{"norm": "layernorm", "attn_scale": 0.125, "tie_embeddings": false, "init_std_up": 0.067, "beta1": 0.95, "final_lr_fraction": 0.0, "seq_len": 512}
Each number is 128 + 32 x the weight over its row's rms, rounded and kept within 0 to 255. Layers, rows and columns count from 0. Numbers have three digits each. The size before them is the row's rms in percent of the matrix's.

# layer 6 attention value, 64x128, rms 0.296, rows 0-63, columns 0-127
107:116067159140143113149168064136149115125128141113104124114147102131133104135174143123074120129037096167110113123070121125140154133086164092092116125118123159090122120145061142144105114117178143167113165157138129138165110108121153121166170112148177086076164101157122146112128125133166175181139137164091144183112096159024115133122112136164104064073129109135146165139093086087140101236174
104:109178136122071184155128112155133140110144146136109127146087146111155149068148113147186118128166157078140143132095098149059111107158115108116110121086118130097151143136119174124135096165166105206089152104138111105061096127085058081151115126131134136099143178175080173132156129109081115109148105104128114169136202151179183119141148125139194155100158149144100093129074150192147117193058
097:141167078168168105144156130086160169135151100178108154080134185096103120144064220104075111172097183065119134117135122116110152182210114125120161133137125118151083091131103081145082127104107118113175150128156149104045107119119172141114076166125122096134104144170133152129137109113095109120134092078173124119125086121155095141161132094099124094119193197159090165143087101158141124117144
101:139190110180119197108138196155134087144118148128092097144150116070102163119140160156118175121066119112108128114110165161168108103095099190146107135115094104173109126168150185151103153116139137093105081115131150117083125149149158146140071171118098117069120144109101141103077092105163120126124089168151103130127166118114168126045070171090130152151058146144145122149128147166161135023142
098:166060188153089135157121093157063101163106107101123109106148116107154131038145148074098123106122126147144130115104118131108140130108106119134128117091182165093123132100124097116109129138097135104130088123146136129127171123175148129128110137141124237219118108116135175098169111168106108083149145095159127114090105138170185122139055092158120109203130127112139184152176090184200160128110
088:101160082103071157151145147082051086120149108144098107177133123127161126210131077105104126204056131157142137157145132136153130091085085175134161119107127102118133157166122194127099153170170109160104103191066135153198066112058157109180114151099114124110129103127109083143112150110142130163127125134080134128137093149099116157149136131107113148145083148096173172167143121059112135090134
103:161133131108122165111155152147153117141125107081108117092155150134090199067129196212187122096154139173103108117148132131126129115122137149158103125117140093133088127072159103137123140146142166075105079102118115114144168098202137146127127075118102092120152138134113156099100176134193134169156108139072127159123106129186190120086134162085124214155137039099113148153156146087092158072124
109:155132124093078106080116181169099101126154161114102109119117142135165118121101054149170157102152134074155123118094122135197127161149108099104105109133128119159131133052152161121098165109160124140133105187078124130156094130160076067134107074137134159122125139121100178129163158163087130160175083118104107091153177122195176135165156100121122221095164139087158088129163179064083110112107
090:132137136153133130123107134126189110132097136171125166105169134095107082194100196121145065082073164082117134098105155123082148193167146194118146131133091139129119098139093128138056121086102110152140145123172131108067144145122128155127125085140186123188089108169122158098089106120105126117142115142097102127179155125100164127197114041171197135076098103168123124154059128149122123151148
104:155090153094117050140160156125147128123169143144210074122115125168125144140131105129072119115099156136189131054143140076133138096114068065125127137132117153112128129116132094122128125077130117108129078092154114124143148159147106162147065156102148165182142111091160121122104115143186142116193168158210150097134150107139136123114165067187165125170135096119128154174074070128200137133085
103:084147148144078079157120069096182099145171086130143100111102170142100082126126109146134093197076161199169150181097117157153177056140086215115141132072123139132100158114120146115111141157103115154174094139039091105119095135113130116148155144115160115170167113136134105165177138162120139136075165176144171157109124127101107129116146132105105165114107099116112162118113061124142198134147
096:203133065108105105154137143075110107144170111154133105109111161143110118141100163146140081149121164100169130084108129115185137103085089174100093135105100155153109137205090118129120135122154153148134113130098130117134095111151118136125100124157113149117150046087136102156084195140062173151122134198154143072170165137129143127204171096133115172074120117130105138177041187093091160111127
101:044173110125133114070121137172108075129149126176045141129137152135144103131136116133084077152136099096108125185090109117175150153158158139157148116137103169176165156189132155128060106074140145123131168109176123137138073161043145145135141166112122051085142166129100151163140151091087138129124139141122142161133119121094101143076121181133130178074089096119135117154125162091190152079122
111:100122119088062094098179089140209123090139163118134093168088124165091138128193073173133121106141144163143150108127132151132115108071091163148190126118083106147136174174150164138211132113162121089130146156176111127090167167130137153107133126132145068120120132125158092142099092137162176135094197168071093058109128158075086126128110092123145175136135166140121097084134115143151095183106
099:166142123158110135155135115087190143120101075146128070097124176118072146104100134164105064125171191161087124107148156131076097160141159199128103145130094129137077124082129113152144126105150129097172196094183113102098122169112126170137115110123107010150141188148155110140147093102156112136111138094091152127147082151216116103086092173151136149174126100143122137126161095103102132131098
102:156194143128113094135096075116065123118110095136154039154138156108140190104170087092113096199113174157141152105127133119093107104164078181144125154116111151172098159073126106110135132122097066096132175168122138085105182130130109155124174166127120159174103170145167163119178090120116085148184147146090137090092100165175134132183155162111105178141091102129142094103140080090159108125101
099:113109086097130108080146122165137091144159085119168145127100172137110086070148150064078057142136150157112103156082132130159172148147124099142123123143172156133106122113091106153098125091142111086120137094173104155143154061194202144166174093137118118143145140130137160109129096124059127164171125118082203137086104137147142130168123102073109127133166133080164127153136098024135199125133
092:102134131167031140108178115150120140179107095150174093147123111131117105144110088118133140130108128102123131137154118139195122087113059084139188141175188119197123107188164041116093184168090113121176104105158121133072184178135165139137108179100146175122096124150150144134157088098113091078144079121115110116103140125141197102134114147089122137158128123066133155171102117159097130127118
092:153138100141175092108136146119124109151091109110040119113110171120087111102162081132117148123134126135102093105107146145159106190170134081109163142162119136150086132142129115162193153125143125150097131093161119118123106095148178172116128127197109125109117078089132147112032138108119135109134133144081174052137153175112087129183150105147081065107101110145168100167160081037070122142182
113:112112107127069122116152095100216174136125164151126172148142124146140020145097120090143152067082152078124143108124138139107128124122123103108154118134152086119139089135118187139094100152139131101155123150175142145096089124151154163130160105105193098100101195163160114124052065093118177112088098134113101123131118126125160129119111078157142121156106161115140155131089125208041143198116
100:121166103111073093142174124092147159118131095149091085086161109164137164126111120070133116153085167170203137187117152109177137078157094126140150145095081072158109095067151109127082128138145145121137138123090119076168121113094101132152176086098144106160154169156144181128089114126193126183183116101094103161137118125143106143110195084102088066136148117126172141162130094150202147098103
100:135098153144130154115153121109143078113181122144117107164139099090149136153120067132131122155124143196101160119108159114164123102066082136148132110092090043125104142130133075144088106068176123114126108176107127146129221136172177158154092149063164135169110129065146167144139084153139120143089134184164102189079125122133177135108087118086123151178113155106131178150146100194159150090105
114:064148153133159145169131122176167055126116124089100149119129127116071124188139139192141144124145139135076119192145139158059118138165138092140155126123099128085144141145183119125190134113167109117109117132183133105154103104101163150137101205074116145216149089073117138110132139172149091093061167117089088148177165133102104116142138093175126110090089098123117116199153099136102105168133
091:151137131114164145087102192138157148109113176113140115140135142134146117113123101102191097143092069125168126130102158098108113127140136085131185108146088144141133092132142115133139109112150122131129074108110141119117063123076089188119125124168146172147122101157146163122054188185064147118191113204155129120148166125114109119180132000121125122133133123164136121097109116105157085039158
095:126168107096091159138091140108123096108129124173136194155119116174093160197102087072104101166105126075111112099151135119148132197165102155160111152118112121150135139080137170132185226138177124098133147147155118127140093137135101105141123124114144122084106138147106084139075136129195157177183088096095114155139132123138140134144152133096120053105098075097145145084173093036082106088143
091:170162139180159078138108119112092131143100123147172126102116106109092125116059113148139078149133121125109124083101124144144110210164119120142054149144124123168143127130104071111142142094140110160122178091087140132113112131132112128099143179201143148204104059142158096119142179195135137130099120179140158050156108128127138119187149169166123091106115141146111108142085097060067066147178
102:137121115145129091099183147060077130110137124169122133104106101176073108168105163206153121133117180149157120067138116134107157115091106184080144126084138128117113104188121073122166105073130126129144135081153124126101127159122150108104106153162114135197099107125118098130190191096194074125143087112147146146137126140131199114147186119207189113100156101139130135143148095138090057156132
106:146107190085130227131089101111085132104132141146114133134141110155147132125139114124105040148125128129113154107121112138072184160115166177144140123140150163149138166109123074104049141116089116107100143160110128124136065165127073096138160142127149161118113140183101102144212152096166132124112189095148105217129126159096155135136059089116120094155144105096150127103206078137160115111142
102:111086154116149091126118109088072106132131092081159096132133136136087126148142212142105103162096095118093108174105104145133149102107152209113094138113135204092156179132097118111101123136097160136120133103118116132186187115111124158143120128107131084108181105124127136157193069114111128175172173148079149185085136114108161139094140081143168202111183114154128076109092111099144164195072
107:134150167134117145157082081118143075125126099154079105100116166131165080139089099068128135177134145169158116192152136085099118110157101161152168152114132102117082128148139170115121140154091132149147099151084130102142136072146083169117179119085148168241118159093130118136069092111119122100157110142075131105105136103177177126115126198138088023103124110127141096145140141165162183139122
096:138100118100086084162141153120137087111143142104133150117156048090180145150094136132121154121115157105161156147095128120116150128123133112123142117115134141056184102113165071098073160082152118161140102180166141100199159164117159136145068149065095125116145103105153166149128135175121177147102182108151096131190101122118055144110148089199124111115089107088154150217094173074118153126101
092:118138151111126161109090144104224111107114113109092159175122105125070149150093163155172138105128123133105140134138145136143137110098128239166097118074138116151138164132127112094123124151122131127161024117086130125130105183199123166119130124112139120075131101097105087157065152102175207116072180116115128177128147117098152131111134070150154100165095090135112119109097151153115199095103
099:114141117140188085143124192126076159127125120154062133155139157143137071168141150114102195105156134138112142090147134109176120105113141152152107109123134146100114111170138151121049053106120134145127081124146131126116094121164128153124089135116126197069112130046094131133067151046118114131130172156111139194112158094144134145075187163152144097171142123162127106206118158116077163085090
107:086149128118172102128186147167188140113135105096182105113136137171142157138172134095094168095136112197134138151152153095128117150103165133160132126122109081076113108073098174149190084096135126102117147092133130122113136088108114097123155123120098119165113133123134081127109111125204122128189113077106128093124108075116063133069228140089162074108187172112102131149181171174162120173113
096:179129154090151129161092177062059167140117119135085071105149124142148104110127136119091108169151123072134112104131130114154111105125146058119124126145073156172122173107105114134120117170127181143064140158158145101210108182068218154150158117156135083144170154136117126134132179045153108138153180156116108161160113132123140134106102078181093150152108079140136105090154119123099101083118
092:084167100124109145112150074094075157116180129149142168154148154112113119152106148154153084137180193123078156138114100129098125120091101144128133124093121125137112190131081142134122166100121128119171164131109153148092166141166166090114077138095123102116134151138149109144138106053152178158123115115168077162138058127164135124103203157130212173056185177107090120180106122161087136134059
098:173093151128140132139173113080074082121133129159072099114088120165114084162162108088075156148175142078127102082148125128183111156105078093126134157132114141087099158155129074131204139135139133187078163059159095107107166127151098150123111138168112157106101122040132149109070093098181084098180155180163175132108184137156159133138134155162128115155155131142155150128160109106133097169092
094:102135082152121090081129107104057206120108084065175062124170158126093208115120191193129114133125144118097108153113133130136133133141171142098105141137130163124139113176120127128111155123080120082137103136102147111097193145164156161092111119155081132117163112166159166146121132081184127142162122069138090081103065119133133131181187131124173138108165088132161138194113115102174144161085
102:133093162125157095116141098088114147157127121156154209119117106140162088107084059082163146124179109157173143083170121105163123106167146115131146139115139105089138118072144079111120098141091136106164156158094158179147136177155154157089129104101157119187096172078171101136126156127118142103071159145205171078136038100153126140097148165200139133171104132114112118062099134161089132141109
109:152122087163175172130141138104131090118107130143129095177102112182103075154115063071128101164133134075135101079103149094129123087136075130130112162116160179108119135087128126133129104081169131095142134147153154120139109114181053169147154177093142168136141201099132162110113069104108133173170096165060132185095097141130161126124179142120113071066145147116164065171143089120072150154116
093:087123149126114198136116114107132105139106125090103074161104097104147123117174097101134137118139101128100108187126131135158115099125134053120143157137167072164112195153111069109226164144125121113126108113106146131202153144105129146129139196109091128106156062063164090152132135148130118141165155099161124142098112168106104127116122125107063073114156213106162105123167050132130111197126
097:160097092118089095184130108096174107135123124096110150100114130076105137086119214147125110105065108092159116140112136161114144167154119136115133121131131100134108128122126171134132159126152139099101094142172123130099177114130187143142127090124157108146140100192140156130103107183053098142147119169129116029075107141057110136184090075074110211128154172162112141068096087115169145151167
103:092173140162149111150165116120065130143079113099138155148121107084133159139114122139151173161075105185087138140109116165144114160147078086125112141141141154124170128150126074110062127140118113159112101155082155155130189103187158152121069159149146170067093037094141121118144127153166109137075148136134107145109152145135162147102117097135118062111188141156163098208068059132175088138128
103:141130063108168165177103156114127190119094133106195129141167106116120120165143153159087145172157129074132134130178161112068109097134140091128098129143119169113111145178128093146146081157156097110123099187170136120114158154172083162125124128125106159070139130112095085163097073117132109149067136120155139151122139151123070137216091109072118031192106106161135134135102126105088124064144
100:137095157074131109163138180143111103137090107062115146086115133117109136172102185179104179131149140059132135089169139163095127152158117146133187115159124178105140180022155122127160153121112115086089097191184140106160131155145113117148096104098144155168120151119098143123134120099149097132152178092042146107169127110151100137147127054152143177120141060103122080102147121132113101185130
091:130142109134164138139132144178075124142093130066205129141111115157125152076134126134175139145136128114171141115102098122103134105114135184129089127161133175121171138075138130093102142140107107132098130209093164150167111131193036098081165119123119166131137160168111114120174111158112125131065158151025085100167123107123146134129163101148124119099140124125117026144143185146129096199141
099:087138109141141163137127130107109138137146149167078124130127117131154075123138109085165137144147111137166151124149134142075094133162132109103129109131140129153139127130119163137135036116161160105119137059118098140103034090063080115192105148104145119093090147144118148131105138157047069098102091118194171202128171144150131123115112058107162179201121142178148167120140053160114100107148
096:130139149136149140177193080122096149170125099080113099082139154138093099112107153134069115166157121141123134128145137157184144155123183093122043135150097133088110157127093142126132072175118173142048180083073108144054098114147120120151182140141124085162125127088142081110150067127137082107113098152173167081095087136161139128155137133113143145193159140123120155116149129208114114168079
099:165157108120166180172158111071086139115122085099129112110108137114097115107105175148144203179079142124101110108140129150117082149112081084155078142140107125074081137121126153123146046152173101147111154149161139093097151088180168163129145094160149091048118186158115159120104108070104113159153082184103125117084163147223164122151144118141133171133173099143151115111123139125081150129092
089:156061147134168121185118146086114075133127118162084186115138142101119082181068199100110184165116081172104122130135130159146137147108131165113083124154133126042091115097113131137145115105142127140172163184116148167149174106187172112109128101140129128076089126085122099140170095194063139159133085092161150162059110138116121117135083141123117093159112134097116172065167139163141110108128
100:171116184124163122205085153128172137092132135105138081108157145085107187107144169153092126158155119123177154118159132133100098125139095174134112116117087120086128094084177081131132083155156102185174114149133113101096153163065057145131075128120117080115124156131112161182180161200121094142117144110151098143110126154173090134139073133102107105206123117158101166067110156139184131080134
101:113149107127130138066173187162102179133127115133125111148117169149108128178144140139113165113126152114142120163130158102179156081079162139126158123154115168151089119171112171150096168134072161054092050110131135133119098157132224147126179139167126143154136157144126103082104121060165140119182088151093110103095127070113138125115140076096116119138091080102149126118176094180147123032110
115:132137124155156172078183163070160124145106105088147087126070135183101101206116066164150137170067116090103118133098130107156176114146154136075170134114095119100121138128155098147114100168089107153080118166049125102073088157136104135137143158123154170148124110136116128126176139144167068071127093121140127113120173113119170145173173083101144163104208134133132136106163092185130100181125
096:126143144144127108144225099134081206143160116085117083095158132154142174098180104132168223176100183105142132163120129133130091065121082051136121116090088116107069095113121126153145084196156141138163152135110110103118110105171149102140162116169119093070144148137131179105078138111124131116127124115140108209145121123151088115127208101124099097139088084130154161148128129109106129123133
108:172118145124138125163141113134151132123153143128187068154142105156135193093171108110081151109061103133148119045123119123135111136072123155132059123120142094151146085154148151108187120146130182062013117095064130112139088130100116103157105133177147121148134131132095103121139168127218128156151085148118095147143098135063151133081140184131145115199131116148132150141140160114117088149166
102:121160136098152210138067140135125135113125136184140138164128103092122133107095094138082107093157102187114157064147139139142119120153121067170099142167132101189135168147140088114119166107107114092075118118162151119109138178128166191111129204107141131143126186110128077157177116081113134123112106184160054091101132152132170130115124179122122081147185163129128060102110113124109119042091
092:115100085122127120124158081108061132142168095124138169122111167165085105120152127113175152161222164059117166143130120162125109161147116184165152129102140154162097148060130154123165158112135116059155185162119119150101098123172095047091080066145122127155100127125106166141129119102129113138083178090132127137145114149117109135155130086100114176144125133138096089104221131072071103145161
107:107210092156136161167117178128140141146121122134205111147101142160067100186122154094075100184066132032109125175167124121131137119162111109133106135179127160163135100085163119108087175157126115127135136114154141120121120106052177114152142206091115095087159126188115107118166042116148094121108122116089127098113140111148105131128111088100112178167097176128116126091142110142088155117121
102:138190104130102186155192189140157081142105134096099119157097105115131133119155157103118196111122127113163132101153138136113116145086116165088108131158185132072154103070150153094083151126111137118087060105152150144117092087105129115169096147094101123042107111120141121097117126117160081123170086065097136118099138135139102147034112094151157169158145163104140180178143123194174131170094
096:146107109132187154156102143097187130131145110106141115127119110108105120121089119199171083101132094162120129154118144132161128074132126150142060135129126120131132181085121129124132111118126178115125086115083138134168160157134151163150196113084152082162177152110148112142166133160048122192097103213093109152080091098082116139102183135091105201093173161134094065106092141174073164103125
101:156089181104178102128115148112138104138170112174118169101133154162166101122103201097068108118115113103120128066118108133186144140147158109132147127126107127109135119089069086138123125124066148117101170133142125110160050144132170125157104132160144096202147192115123107115184230084142168117164101149126112203140114071088158129074154122150131145096156086073087137125158151156105111138152
102:056090138117142158129116136113128074158086086107101065094123126116117084138171172191137172169170078111126107147154123143140131100164105115149173144155141132180140199183118149132195077159129143100086107098161127108164150119071119182137128173129097122154138104080139129123088135122092083082109190119109187117130171127168157117123073110109084167149063069136119135109162088133139160177112
098:168110178125105130205126102097193145136121157114032145109133116062101083107091133199100160115109173077133109064110109175140138164154090074115149119134152117141131114139182072114092155157133142176104124136184151092103114163131202135149119141135160111124135142109126159112093214106127143101102109154113126112126077149125138116104114150175085157170114129094120169126104125103045147175127
097:143149181153145132130098122202128147138065150098134154176144132126120138107128101088138121094094099131123138157108138125099101112114208193091114115111118160138161088127155178127115145149105137135084112145044169148128073105109132113118164122140151146226106123173129152108135104129158144105098100106062107081151093106063139140140059119154137055195069118164166118124163181141152079117163